config = dict(
    n_layer=16,
    d_model=256,
    n_head=3,
    n_kv_head=3,
    head_dim=128,
    d_mlp=1024,
    vocab_size=8192,
    activation='gelu',
    norm='layernorm',
    norm_place='pre',
    norm_eps=1e-06,
    positions='learned',
    qk_norm=False,
    attn_scale=0.0884,
    bias='qkv',
    tie_embeddings=True,
    parallel_block=False,
    init='uniform',
    init_std_qkv=0.0368,
    init_std_o=0.0457,
    init_std_up=0.0526,
    init_std_down=0.0526,
    optimizer='soap_variant',
    lr=0.00586,
    lr_mult_qkv=0.7,
    lr_mult_o=1.14,
    lr_head=0.006,
    grad_clip=2.0,
    warmup_steps=200,
    schedule='wsd',
    decay_fraction=1.0,
    decay_shape='linear',
    final_lr_fraction=0.0,
    batch_tokens=32768,
    seq_len=1024,
    doc_mask=False,
    train_tokens=272200000,
    steps=8307,
    dataset='wikipedia_en',
)
Each number is 128 + 24 x the weight over its row's rms, rounded and kept within 0 to 255. Layers, rows and columns count from 0. Numbers have three digits each. The size before them is the row's rms in percent of the matrix's.

# layer 6 attention query, 384x256, rms 0.0406, rows 218-383, columns 192-255
097:112161143104105151132113133135124131132176127130113088160131113109136150107158137139166190111145098146106138080135184123140151137125125153107088100132155139109113094126146154124081131149146178
095:160137131081121097155141174101099161105132132103094096082104132145127183095153099158126105158137164131172090161105110120149088114133134139069148115134131126130118116104113181111168167143138116
105:107096107099100127136126114092117197143123089085122122167120135113128166148157139085105099119153154130135125116119128169114126172113116122089118135143141162114136139112109139116139103151127138
083:142130134123097101117161135142151151117126154142183137102131080146114123154148152126132112074166120117154104151144154131112163130108097134103127104148117129097121117139097113167073094066138135
093:099143110149128109109135146156140114125162136127133129092157110141114105133147112115097121133113179106129104138135136135126112131119133124119111164096110120134138146118145106085127110179148163
096:170112134132126118105160155152146106127106122126111149116095154118142108140172126110137105119159105136139111084100142136147154110140131159155114151080099118107119157125098091100170136122123142
095:188132089109133160144107142122177138126161163107125138154145111153124141132110133127139130124093104167087111094113096140119083082095147117120113108089143101126104133122085134106110117189147071
092:154168125099163143133140092168146162110117138121159126137138147163104177150115144107151107101154098127125142112127083115109140162094078132114180156135157090099145127104128128104148118148114130
094:123108077135119131114105125123143132128102153172141135162117102123114141144131191139124110127106084066148104096137109094129162126112086131155145135108128124138131100104122103096126127177126127
090:160154107117130125102111155096133113105142138139125135136147131147103145165140126142100148099145108151149122114103130138086152122162140146155096101146093135087120123146131112129099170138131169
096:123079115165083113115123123107126116150117154082115104117123093191131149121139129133147126128156084097137133068169151130109166099160144105107161135116171138113159109058143139107156130116149125
088:119108122141083099128103098135149150111108110140121127091156113126129193154135119107140099144172109124140094125101139095138117168117132092132155135102128142119118087144163110120157127116158130
094:131113149126139096078162155132085132131105106173109170116116082165128079125092152121129116188166121151153185094122120126135141136159129152136145144133135118133100161158140141181135132168177129
096:175135097127145158125095130106138171121120080151078175129138134100144106183116108132124161103107072154105182133146083121138132117164135110132141138113137131113120148122165170113137129109138083
096:114130093154155150162129151163104130146110140134136106164113110121126101130126148076091108096063128120134147173134130107101159142158087116102105120142087147107159129100134092091154099122111145
096:107141108084144137128087138120163150119105103145165176116102146113155103110102103140141155131162107118136138148130124135092127124142180112137099119143135094148119170123104126107141182131123104
105:113107150113113121068163114145089136174103100097138146105127160144154099163122132108159171159113106114131137111099095103077158110186110128120111163119106136124133171140164152129144154083117128
102:135126121174107158142129138138142143116159117149145103161144144102118124142118174171185173109124132113113133144150143144134103142154129142164127133139140141184133127130183110136130155139134154
097:131179171161113135117153097081149092148086144128139095088109129136133149122138111109127139173110130131158133135132140132116182116104140082132131117057137145133148101114150139130139123079120148
100:142092150114109138143090114125121097127116158131096132101122132108127151102164122145123132095114107157152115080110121116112119169086120144126090145114103135101143144114096148155121139106143120
089:125126173099182141099138122144157152094115110130098121130119150127133148155137140102138099107169171122133168143145140163125142103094139178128092128126176113136108118140142130166146144131128151
103:139126089131110179084113099141149088164123164157126112122151091088157060130099127179145104097157130094144109089082149145153118138097120146102109108147144134141144116137075126148123112130121093
100:123126099107106138102123115104127124142095060104155129117087152128144139121171148173150167141137104124158143119159163099132077138147165152137130135112144138149104147144087099137113138145130108
092:140141139143132132125095111166098165122151118163125135143133138098072162128143125118115100107132133142143108106110111191167158157066169137135112121111148148081102107115108125083107137162133156
096:126120060136149126101107112178131129119124094165075120134147096112125102140102140140131127106085091128144178109105145169136138115086142121108132176127149130118136153123125153110092115199106162
093:139136152129149111144095127128095147137126157132094125107130116109143140171137147169174139094149137138135121148093099124125103128137095158117099163153084156088148143175115169160137130090164153
094:133087121125143138163105104178111166172151126160104138091143107128140084140136151110089139130107118142091155140152100130120143134144114152093125151095113120118117124163130143122131180100109128
093:083131162125131135150152129131126115119128101166090113074083128118105132137161117160137140162103120086130124134129138090130073102117135143095155115103134152095145135087138130166143138116138094
097:118128143173155105094138120111154136114138143084114161143119104145138126150149123147136128125163124115152132146116150175113097147117153132108171115136129137095133118094110179111118138139138158
098:089089119105126128095143103144101158133097138077142156106131163110129148132129129129117138087130150097107100140092147145133125158148113115129143118160108144148116139146098120143110119124102119
098:122081108157127189106122111110141089145148155121118078083170145096126099127139101128120129128080132115099085078097157135069067090147106130154076164094115128163131124133128162120145091151118118
097:093127175106122103150119139156193112127123125114097124095140160141170105139154123119132123111126170095144106161167113092099139091152095192165125154092135125150108089104135083149138107140147121
098:150154147095164102130119139133126186115131131089146153126102106107116195157116142138121111133163166095122091131109131135154137126186123104107150122156131131123156146081148129091174137151150100
102:150145114127137137118165093167159092136155122120154130146138123156108089098131139147144104144135131121096096121121184154130129119075106067104164133101144124173125188122117172148095153140131135
102:088173124150159161116098109151094130073151145131092146164106149112110104117145123121086137088111114148122117097147107138057153103138160112106160118131181114076123159108150168121124108100120126
095:164085183130112124158141135118162133111152136186161103117090085146114118107193181124142121176103126175159084116116119116125165121125155127157084145113129091141131130094167129140103147153144112
092:103083092127092103124130096155144123140128138164106124185139111145126108146125142183143104124142130146106152130157158119160157132111124174163109104130159107131130098136135137122121154141159108
092:123105134143111114113126129138135133146121090131141130147167170148133161087159088138122115108158134147130088148150156134149148128143138084124132112125147129160099111145111122122140107138114136
082:116144121100130133141068141165152148103139134152156140119163130149148129147151140146125122130124110153091102150119167107136140150127128127149118166106111122104135149082178119127133090127128115
083:132135126145116169136118155159122136133157128118144116160160124163101148124153144110111175120201136166101138137123135088106141168117158146138080169122129085125164143131158086139126142146126117
085:156124161097106080124167122149103126105116124097149130140119133080157105163121127120131150157128084126123149059110181105140133107151123107153125159101135137135147100130111067121157140104085122
088:131117125139168110127149122113120136135150095126131102138116156108111167165180110170122109131141116103164136151133133140136176073092115131100107128098152162141124111122094162123124150179136147
088:160132134147130161129137140112120133123096089161114098148102143142128105155132150088152118113102126111117098150089155115101151095152153085101097155128145120119092138185121145132142147111125121
086:128127146096148106120142176137134122157123114110151126146105088144109099125152125116118169149114129157178123113149141137163130151125111119105149136114151153152122061128165122146102098122104088
081:119120161141108115131169125170146131118087118122092107156151134130130128132119108128123148163153153096147110136073128099124100079158110131093106138162101113111137134128122088168123121104123144
078:145135112111119125124128132143141123151170154150095094096154113146146124154128091138074142129117131096119147135111138133128137127104140114100082136150082123146155162108148140122113104104123169
090:120175144106120096072092135160126134128121124148129165117122101141095137144109117133137125127103134094155079124128067162102121143150129149112168176121107113139143110135074107160115132117065139
085:113159102163181091106119125131142127140124148149117135130154134144120135142087123130136133146174145091131142190147117101169107134155141171127136124137127097186150117140159138131127139094123142
093:134141122134104131167129119161128117136166124110095092090092134111129123162119158120140135164117136116154130092154106116101124124134123134078114138133133108092150141144110116138113120138140125
088:109086132168087161123156126129135115119104150097131137176126117143161163132114136154093130110125112143108109147093145136086145131127102117131132088141176093169132090144094149134095142169141124
091:088126114118074144109125136117133146120108112129124114134144096115113114121126086142099154143150142145104141143119136141129116116150096165112139080133167127124116119165117180125171106137135115
086:142105124152102092123098122089156083108131160129170096130118096130147134101079136139142137133104089139123143094130105109110138111144127129086128160170159124144127170104131105104155151124104103
074:170127115130162167132110116142126126118136164106091127140161124112091131144139132145148114152139162141155083094147134127113150161130145118104145103113079115125163127113129138132099134101153127
082:147109124130123109192134093110142068122129111141118155148107149116129084107116127130127134137111128121113141070112126144169108183135162124129115145169133128122141152113198129151133117141147103
084:135128117118126142152121139172105116113151137112130098126154129113090109139085129152123174125142131137089153116122112107112102118151089129107080130078142094135090160134121102132097140102142114
082:135147184129151145109110152133080173130138135125158169115098096155098139097110103124085149160163103078101128138131078149114122108144182115163179133140089080149118130134129126099113153132124137
087:098131125143097144133122139144102125145114166161085112116152129111128152150123144120169122102093128101125111117107122149124126104151113160139128094126103169136141117171125088172178128125120143
084:189147160137120122137101122147127139155141136145079096094156143175087145154137111082143122174104100129148126148134135119120090150160144133122143112098124130107090136084149132102110129169132127
084:142163119134183092123114116108139069115137172156118138150121149137098137141099142147088103118116125130147175160146084115127134133122097171126133107116136106110118116134150125120142127111164124
086:194125161121122162166110086143091130127147182116139118106128082121060157120138158113147102136094150110123125130161131086095085123091151143122116115130090161116137167114112161085140116190120136
081:117144135143155123071122160129113137092128107108160123111140108133088131101117142160152132172127108098163109111139126134137058125108150078113158124118139159129102139087107135124163106131158115
083:109114110126105114092132097084157117105117140129130139094139141166127109157163151116126119103141123146137168126127128113082118115154108110112145126134092135152085112133145135110145137097147125
090:111068126134058098129165117138093098183122159106146109122126108099170121118107128117104156133146150137128098147165121087104132109147108112151131122106106117178106105163105118152113098152088096
082:127099149096120133147090119094097145176117161146111142118134138109114123120151146153176160112121123160125140103133163120159124128130139155135122136100131173128138164089085117143086147131107124
087:109138161125168078150132127140112135122182135083138108097153160125129154107133118130118124155152129138102109144152060152159118160141165132136137076132101123128103115112102128126124164122108134
089:116142098164060110120132112159150151126121069123139084107119141124133124127086118120123130153127157106102125168070112099125139067128148113062127121098142148144094105133144183123127126133122124
087:129132146149088115132121126133198155128131133132165120083137119121116113121145103102161098160131102179132129148159126142096120091128141137096119156088142124149111147112145145092127159133110113
080:135091132134127114115124083136097102117120155090164118153126135120110111145101145117126157138133123166141163100089139141164129126140104140108098147164130122150093104194133100163104120161100156
084:116139129123133110145131121138117141117092122147137107089110119138133151128133089108126106138157114145190105152081073107140162108172112129144100110153136093108127135124154148133138136131097126
088:159132157168133099118117133112147138140129168114081120073140092109108134119152143162124145142133155117133144111149113098132118160112115120131121109134086123113166101139150084144084170130131095
087:141118157094161131141127157161149107157167141144141125116118128124139102137129118108161149165128173128085120091109087060088155168128157130124077152070097114140122125063123123127159091120116169
089:108128174110171104116114162107110109125153153092132140105109138135066136139167142137118155127137199106147159151120113113114142131104144161139115149135133103095167147077151077199110164171130108
091:156146153100153153145163129099150100053156150096109096109115153159101148127133110100143117115103134162135152165117114128132075111093125125138165092150082150105148113103119123157156122123120125
087:110131124159183115113150160106121152150140190098111132112111123111144118123105101155091153138115137155139126076119144148114143145118116132131118119119130079118106129141117130099142119140122107
084:129123128152110131098121146115119121131115097163127111144106149135170158118132095116134161131179112139107178132092153075140133112132169135101154118098174141091127127181149118174152114180089122
090:091120151143098115124139120154110142170085085155128132143142141128122070129153150135135112186139133172129111137134115136119115153139158150131136129171113129091126114093122146120130127143089131
094:145119168104103116179162104158173097160129135135173129165109118078088108069125142122108121137134123145125148112131106100112122147118114137158145142130129127137145124086140124099123149103090149
084:144121137120158148173128131094044126135107183135107166102132142128113158117126125093124154097141157112168128100099118108126145111137136128142155080136136112130092116103104125109144169118127126
084:165118100077145146109119130133135104088148131128120169151075148132078108131169116165109097072145137136153133117124148124111152133077155139133135124128114105114119112149087125106118171088130125
070:129124132145132115098094138166199156106140100115158119159139122133129148145105163144115145129141118122136093163135116105134135146109094105136117117122136135096098124114118144137150162162100157
081:128148140138150141120109147131164112094139139170139088137103121126083111095148152095138127137105131154177090095157095148138111103104145132117133123142150132091114146069165086136150082170146116
082:151112088165128106108095085129123143169147149110122110120113120097141096125138141140148149151117126121163111159144130064104156151101147126114108126121143149136149167089105145104108135114075132
095:165164112126142147123128147156106098109151110195136143098133108157158125110111138114085124106134136163167147117164113129129122106150174182146123133127112096113107133086151085151139106130130110
086:099135126154101150143110148143136138139128102143130119119132068140146097140132140094148179131120126137122142142101125183143131168141125108134083158126150105079101156106152141112124128102171130
084:136119143135124133158142115150179131112124149139107165131118098152132120123148106107137188147137134116140162130152132106128133117139161149111092138091118123132067089147162146118137112166112163
085:146162110120111169094110165126111115106108107119096118163183120150120124092133115089146156138101110127125104113109146146120143129123128128160173107141177158108097143119136166138136127163154083
088:119143139105141103067121115102156133091147102148157148131103133131153136103094095117088130094125132147097136153133128144152110130107101142129144108151112159125094114121115130073097112129152158
081:133161095082080138096170130136165129130114115120147137115119141122129088165124087117149113103144103108117099115103144111127137089136128114139144125114154152162151117132136182126176135139118169
077:149148115125130123112089122164175123104150131124101113114155082105133127139110160100205121136092133077100149161130154107128134144088095107163155139141129121128138116097124101110104101120143108
087:158123110153131125150106166090169149124155135152157107149126134119128084164120123126131178124148141106078133127128161111110152129104109170141112142160111170142146149120102139104168132162096134
085:090111107079099159135150126149185115125140131130075143147120120126072120127115132137117138129146138120114117169130140135085104116118123159140083131123092131129150168081149074136149143119087108
082:146124142147165109129162149111095150152109142150118133140102138138154119152149139139124097176113125186124120111118164139140155140127149134074105167161131101095132149125140101099177112101099116
091:160140138112119127092073124133147126127162178152163135106144072120142134123140140116106101140177126139133150107139091141122162119148137129115139157127119158163129121129124137106103100159128138
079:105113111154119079125141154078163119088114091119151142114088102117197102132104133077123136100151142144122183160140144150135161110146090122122133161155125125159136114154117139164140101148124073
077:106116131117128126137114134120107075098105115098158150111148150120080107084113160128124118157140188139147169154095121147101097126123120128168119126146118121104133116094095082157121110152087103
082:109146133076094143090115109140155194152112128128108115150206135122128071126115126125108133114117148131136107138131157181146141126155110131111167105106100143148106155135106189153117120137101154
091:108151104128087109126117124177112143128105137144099198129182118118166123093129147131161114135116133148136138139167110148121113150134124165137130119152099145110164167172127154102154132093118110
087:104136090086114094110155082102146169087135121121159096129150124119091094145121159172127140105174150087105148164117166146101128161138154100136122122119175137123112100140147121095120138109100118
094:116103099166074147134132097137129124137143143097126102086090126108102133084101156143132148120158135122129132141109141108131118120127153129163108126148102154140153135092174093138119141147121111
095:111128117121138131094137156102115139108124096153153134121141146124116162146122126139102098146150149123117138198116121100114129128077097105112119124115134116150150064145105107111147144161082122
088:163135157159162142142134093132148069116144146121111129144118202115121126108073127149133084162152133133122121109128120091182111147108107101147120132130153129148155162135165152143122118113088129
078:088122112148105153139074103130175098139140123121097125144145145161122137169179107136121094127130101122133112100102140143111125143133106114155135147136137130102083157156109123130139121129102172
090:158157086092165139150123135183129138120134147157124103125137135119115158163114119085094154157126156121145147156127161116145148130139160137145115141153095097108108103112135112139089118130136136
086:168134176078144106124160126131145133111126139088173157140155168152114167147177137129134104140102135123207133125159141080113095131097129190115138135128125176105142155136143112124123130136168121
086:135100133143143147114112110148119069116142116092140134095113093095124153106127158126142197141127159104103115147126129107145113117140094113129101115096084097116085085188104159133125110133100096
086:118138112071120123118101128123140133111164109158142103122169129088131115100118139113138118123157142143136202141122159147113104110098126141128133155148133111105165144133148111165141104111081082
089:135174145101127091133167162123142171145128151114098157107107112125181185097120075116128143103105106088153112140096113139141153112171137122118103135130173140146122157130174104163150134115112082
085:129104106123124105080117103104120151131135157175164147147092116138129089120108150144139101126113154112120108125104153169145101167098149136087145106116112106161156117098102152138092125121119105
085:134100129151107130146069130119123099132137132105064111097170133118190141110136126146164112166161101103096122103108148126140143071152178135135148142108135128127165099129110177137132133205134147
082:181132058123129142122100094147121147147113153151105123152130109117107141157139127127122129157116146117168133087130126131118117133072138151106103146152149114096085120120122127133167137066137166
093:134152093150113159166088102100105147113125124142138066158120124119088143139174117147169132109087093111169099104125129109129163087151127124102105145107108146075103149171137150106109097100123134
086:137162172142114131139161107147127133093142103160134119143127100108139146172160112107075086138151103105146133116154127093143114113160135123100116146130113146106108124092133112132112117139173167
092:142127135107092063136130189147091097081176140115171123151193161174137111130094115142135141150090157154127113126128108105156106152107129138161125150154167104124088146094154103113136103105128113
097:128145107097191130159120139144085092139164171099134186122144163174150107088107148124123098103122161139160148129150140119142111181131125140129159127128113113128144118124129128117125079120100153
080:161105124139125131113139137108151112113120112089178074095166165102079116137150102139134152160154099109094129149124184167108137107074144133146139129118107149127133126188105125176124162147134129
083:139123154182076129103140095107152085098124079113159166133120152095148141105067148128120154105123139134092126143105123097120122057117146102136104138135146107135123148146134086100141143135104131
081:143159105134137130139118151096136136172128094134103172096142088139139141137132131140117153093161118097151141084109123131103136135133129159135170136113131097139092115082130145095103114125134136
091:129182190159117097158115086134148154127095128129077171134145128129122146120114135140126140171097127107150127117157132100126159126094163127124186141130142138119127148101160120128112113146139168
092:140094114102118142093096118125156142101152083103165124094122107131105141140149161147128084141134174148126171098114157144131138100102121137082135143122094130133125107144101176131107150089104102
080:109142113156143105150157127118168111160148109141111164145125148156134138106099107114159118161148126149151095174143127130115087176162102085149144117122144084117133157113155128105162152122153141
095:138135133135107171162104163122162144080106040102108095152113110108078092119141107134129135132124089139111115153137158096151105076157124098129084139155144148156105117147119144101144154123116120
083:174145161135133125140158162149141111137112146121138087115110102146092118121155087144153139188156140124129116121173111138166146129158133089120145130132153097146114111093161110131119129073130147
082:168135121116123138112106109141132141135113146139105092143172144161120131156084113145157133160158107100101125108127113136106172112132104093117124092133107123119111160093124116168109141089097090
089:172095148134136096135123101129159118144102131175146134131128165142114114151106120163133118139086135091172124136135133091137137153127147100157125113101100160113096152152116132146140110144093148
077:120125167154115166091121130136140126133143066170088147140127127141165138147128128140097157119106155135140153143088126124137128140121133109164101110111101122089147092118134090134102162142112127
084:138126152111123132176130126089125125149152102111095120127173113104124161140163104185115165151118122129137137112155131158109116123115171126127117122111165120175124168122139105096095161156110118
084:123120077152120150062113142122142095087093115184148149148152130109118131122142129119120080139145094117129170103141120149114129072118142124150096131117112137139128137200157123130159127134110146
088:082089161169144154105172125176127144102095063138111137124126141145126116136116148111138110106111155127137139150093108100121129136105158141142147141120122146135091145120118141122164142146142115
084:128139149124115157116128121100103136074138163129088140138101080130128129121151124127104194103118136166129154126174178162120075152129093118096134162148144097129134100157130151133117110152092114
089:143147105102097134151139097137090120132104097126094164162150107104117141139122112132111111121076115156093159086126110145130150109133122126091142147147119114179125113181161133168169142098125137
095:140142143152123120122169123101166131110100105093115147140155138115143119124146078118113081127111128148125164132140107133158148164146076139124140110134149170096138142118169170094123146113140111
088:147119117126121117099147142158102118116136091123094185111138158168154105116096115108098158149112143100117137136123082154143128110171130098116159073200138116087115108139197138124141088115124089
083:108096157126117125111152171144137101119078158085143152131099157123139122118105115135127107138143160088083131118108139127076157132147126159146098118101163158172104129161130120189101130123140084
089:152130163107116141118118088127148165074103134125102139101107146148133115150094122167138114126128111125169120113128126094148107120105127110139136110112126143119126149141127133135099152149094141
083:105113126170100171125097133163137115123128118120138135102088153072155184149132177108105097127145123147057130130128128135107121122114139102132113130164089100160130123143136109115107125126125166
085:098102134124098145151111153121117149142114094116117130118180116133177141105128094114107149131122123135131164153144089131130151142166106126153102148144152134111131144143119154114175135116097136
080:121147104127081124154082107139102109116125112107154123125117125118141151165130136091112123119155137155160122129135113089125129114129139122147124125090141141069092092139076140098142118140154115
090:170130154152177131133167081152149126135096140168131123130164148111142127147114140140162105073112115140144156058109119136133114131163099139127097140100104149122152112166140110130112141134108158
083:143186145166098134109079145126114128101146143104171104116111136111098112159121140119128193110122125120140117152096183147174128154104122107127116130117122140118146131109155122086115111119153120
089:096164123138138123131148170135116146184123141117132066170159131118139102152152124126126151106139123154167125113106126101123107108160087138117097129113158106143142147085161105157130123083151142
092:117129105088131146111095131122132156123128153149122099116182123141116161106114076125143139099144098101107130148105121137120114147121093155133141160110139086200155131181132110170143106172152169
091:126141080119115101160169116179111093130160117122094105152121109158112139114083111130103138127133116123125115091115098174183155132180118123115144112130136156096117137107168112107133116106138131
092:148131161145094183150148107135151141133135163098135124171092129117176138124179109149106162098102103119107112097091120135139160088110139108124195128184136134118140118144138136125116115148145095
092:101136134094105106127116102137150096138125140119153139101123104164110097102118123160161138129126096141152114137131178165125153119106164155147190146131160158146152122111147182183145137126145159
083:114159111115165125112102141143116128105148129112095140114160117174132142159141135128121129148173188091132105130146130119174115126121112166106146109142131086176137121123131121134155145135161125
084:109107117138108145085084162120171128199115145137170114144145116112114106145105118141149156163146130154138114144135110132105120171137131099078120141108113095114116122135129138107117147141136101
090:147143140177142103150132163095111132054110142131138122097086163142125133115109130118110134127134125139142154103127128129121151133110115146146102125143135164107151118104126147098159106104104186
085:118106056097117133107206124123126131174097087124126111125143136111136077133097090118123112103155128129118117169117137159084123115145133180155101109096176083143113156169105145121131136139126096
080:122136124138128093116134153102166095123132129132150113095146135192146127119103113116093089164177124152136121131128110164088112184137143137109167163151112141143141133139078132159162104142117150
081:115150117040148097138130117158111096135132117116112152128060147105122125114141146115148071195140164105161117124152106086146136075151099162128114132142148139123130104149167119122157146129124166
092:132098137108118117168095141122123120162120135110114112121126144122164140088132162107132163094122104150156136095125131098115132135122128140103117130080108116159135110146119120191116154123138124
085:110137087148119113141102125140097206111125087114131119182144111153147137162118113148127158132146163121158104156137127068099092091132137147097148094121121136119134108123097127149151124195144109
086:129130141106157114124097128155141153178124147128114176093146094144086126124103134129151110126120108130124137136143136083148141176122145131101151119110164119158100184134148115135100149154115150
079:125139178121101135081152116108139117128084113156167120115137111137143133148124115153126134132130143130104135110114094130085170087078155151172149124118120121147132124105102163119099144097124114
087:116131150135084165096098105141136121104124112140158131120098112119193170132095150155137150154143142139091142115143105132134076064098170148103129094105150141141131150118115154123137137104177158
081:098138108153119129115168139100127150107125136099103135117135102152119102167111086153066117131154177114106141100140117178117111089100080077126135101123098163156138141177151121138152125082084157
084:182136118100142087120142129145143129126073141158100108141119118118084108170093157189156121113091120138166124139150129167139113138180119101142129118179128109146093164093147117151096141105156121
086:107167136091144117111123152111085164148142125118145106145145105155090168137144078116108123105097119119128106122112127143127131109181090084142129130119144127157139112122133123111161140116102132
093:152099110138086147132142178130126092124206150110086098135174143150148129122137139143141132113155116066177153148156135120114124165126120122137140118121126114109120130138185142153137116170146151
085:132091100128131176118113069129110147164129097124143123158111088099133129110178096110161112122112116128127165108119128155123162141122049130121099146163141144120169123147109104120139153132179158
095:124099147103122090115174141100113132151083117140101193076164121171111111110081128156100118143122151110108153135155103138101119132113112122118133129143103094129109072113122116122117143096121161
091:124113135098151119127145113118117146104140136137110134084171128142132102106119154126115080143091157170113169140179097155099130158101119145094122153108132097151153093124111120179102150119141134
092:119109118104171157128118162127142123125137125118117137097139159162090120134116098161105134100114123115168142155129142116140098145151098136138177109107121127146098096097078097160134137124132150
084:147118084160133141133095093119104113107138165152157111194144093163135121134088102162158159149131099112118140130108162152165161121123155147084108138130129111128145171120128157154113107110140151
080:129160139108183150108139132106126109110118067154145115151088191131104115128098108128140121115103130150142129105106145155137104108100137132116171102116129153064140113179113122110115147113127135
093:131131139124140141135113111114159137176117173160155093125139124146117137162103113137183114127161140113159100067122149101129141099137130136107123171134115117124102098106152111136132164125129152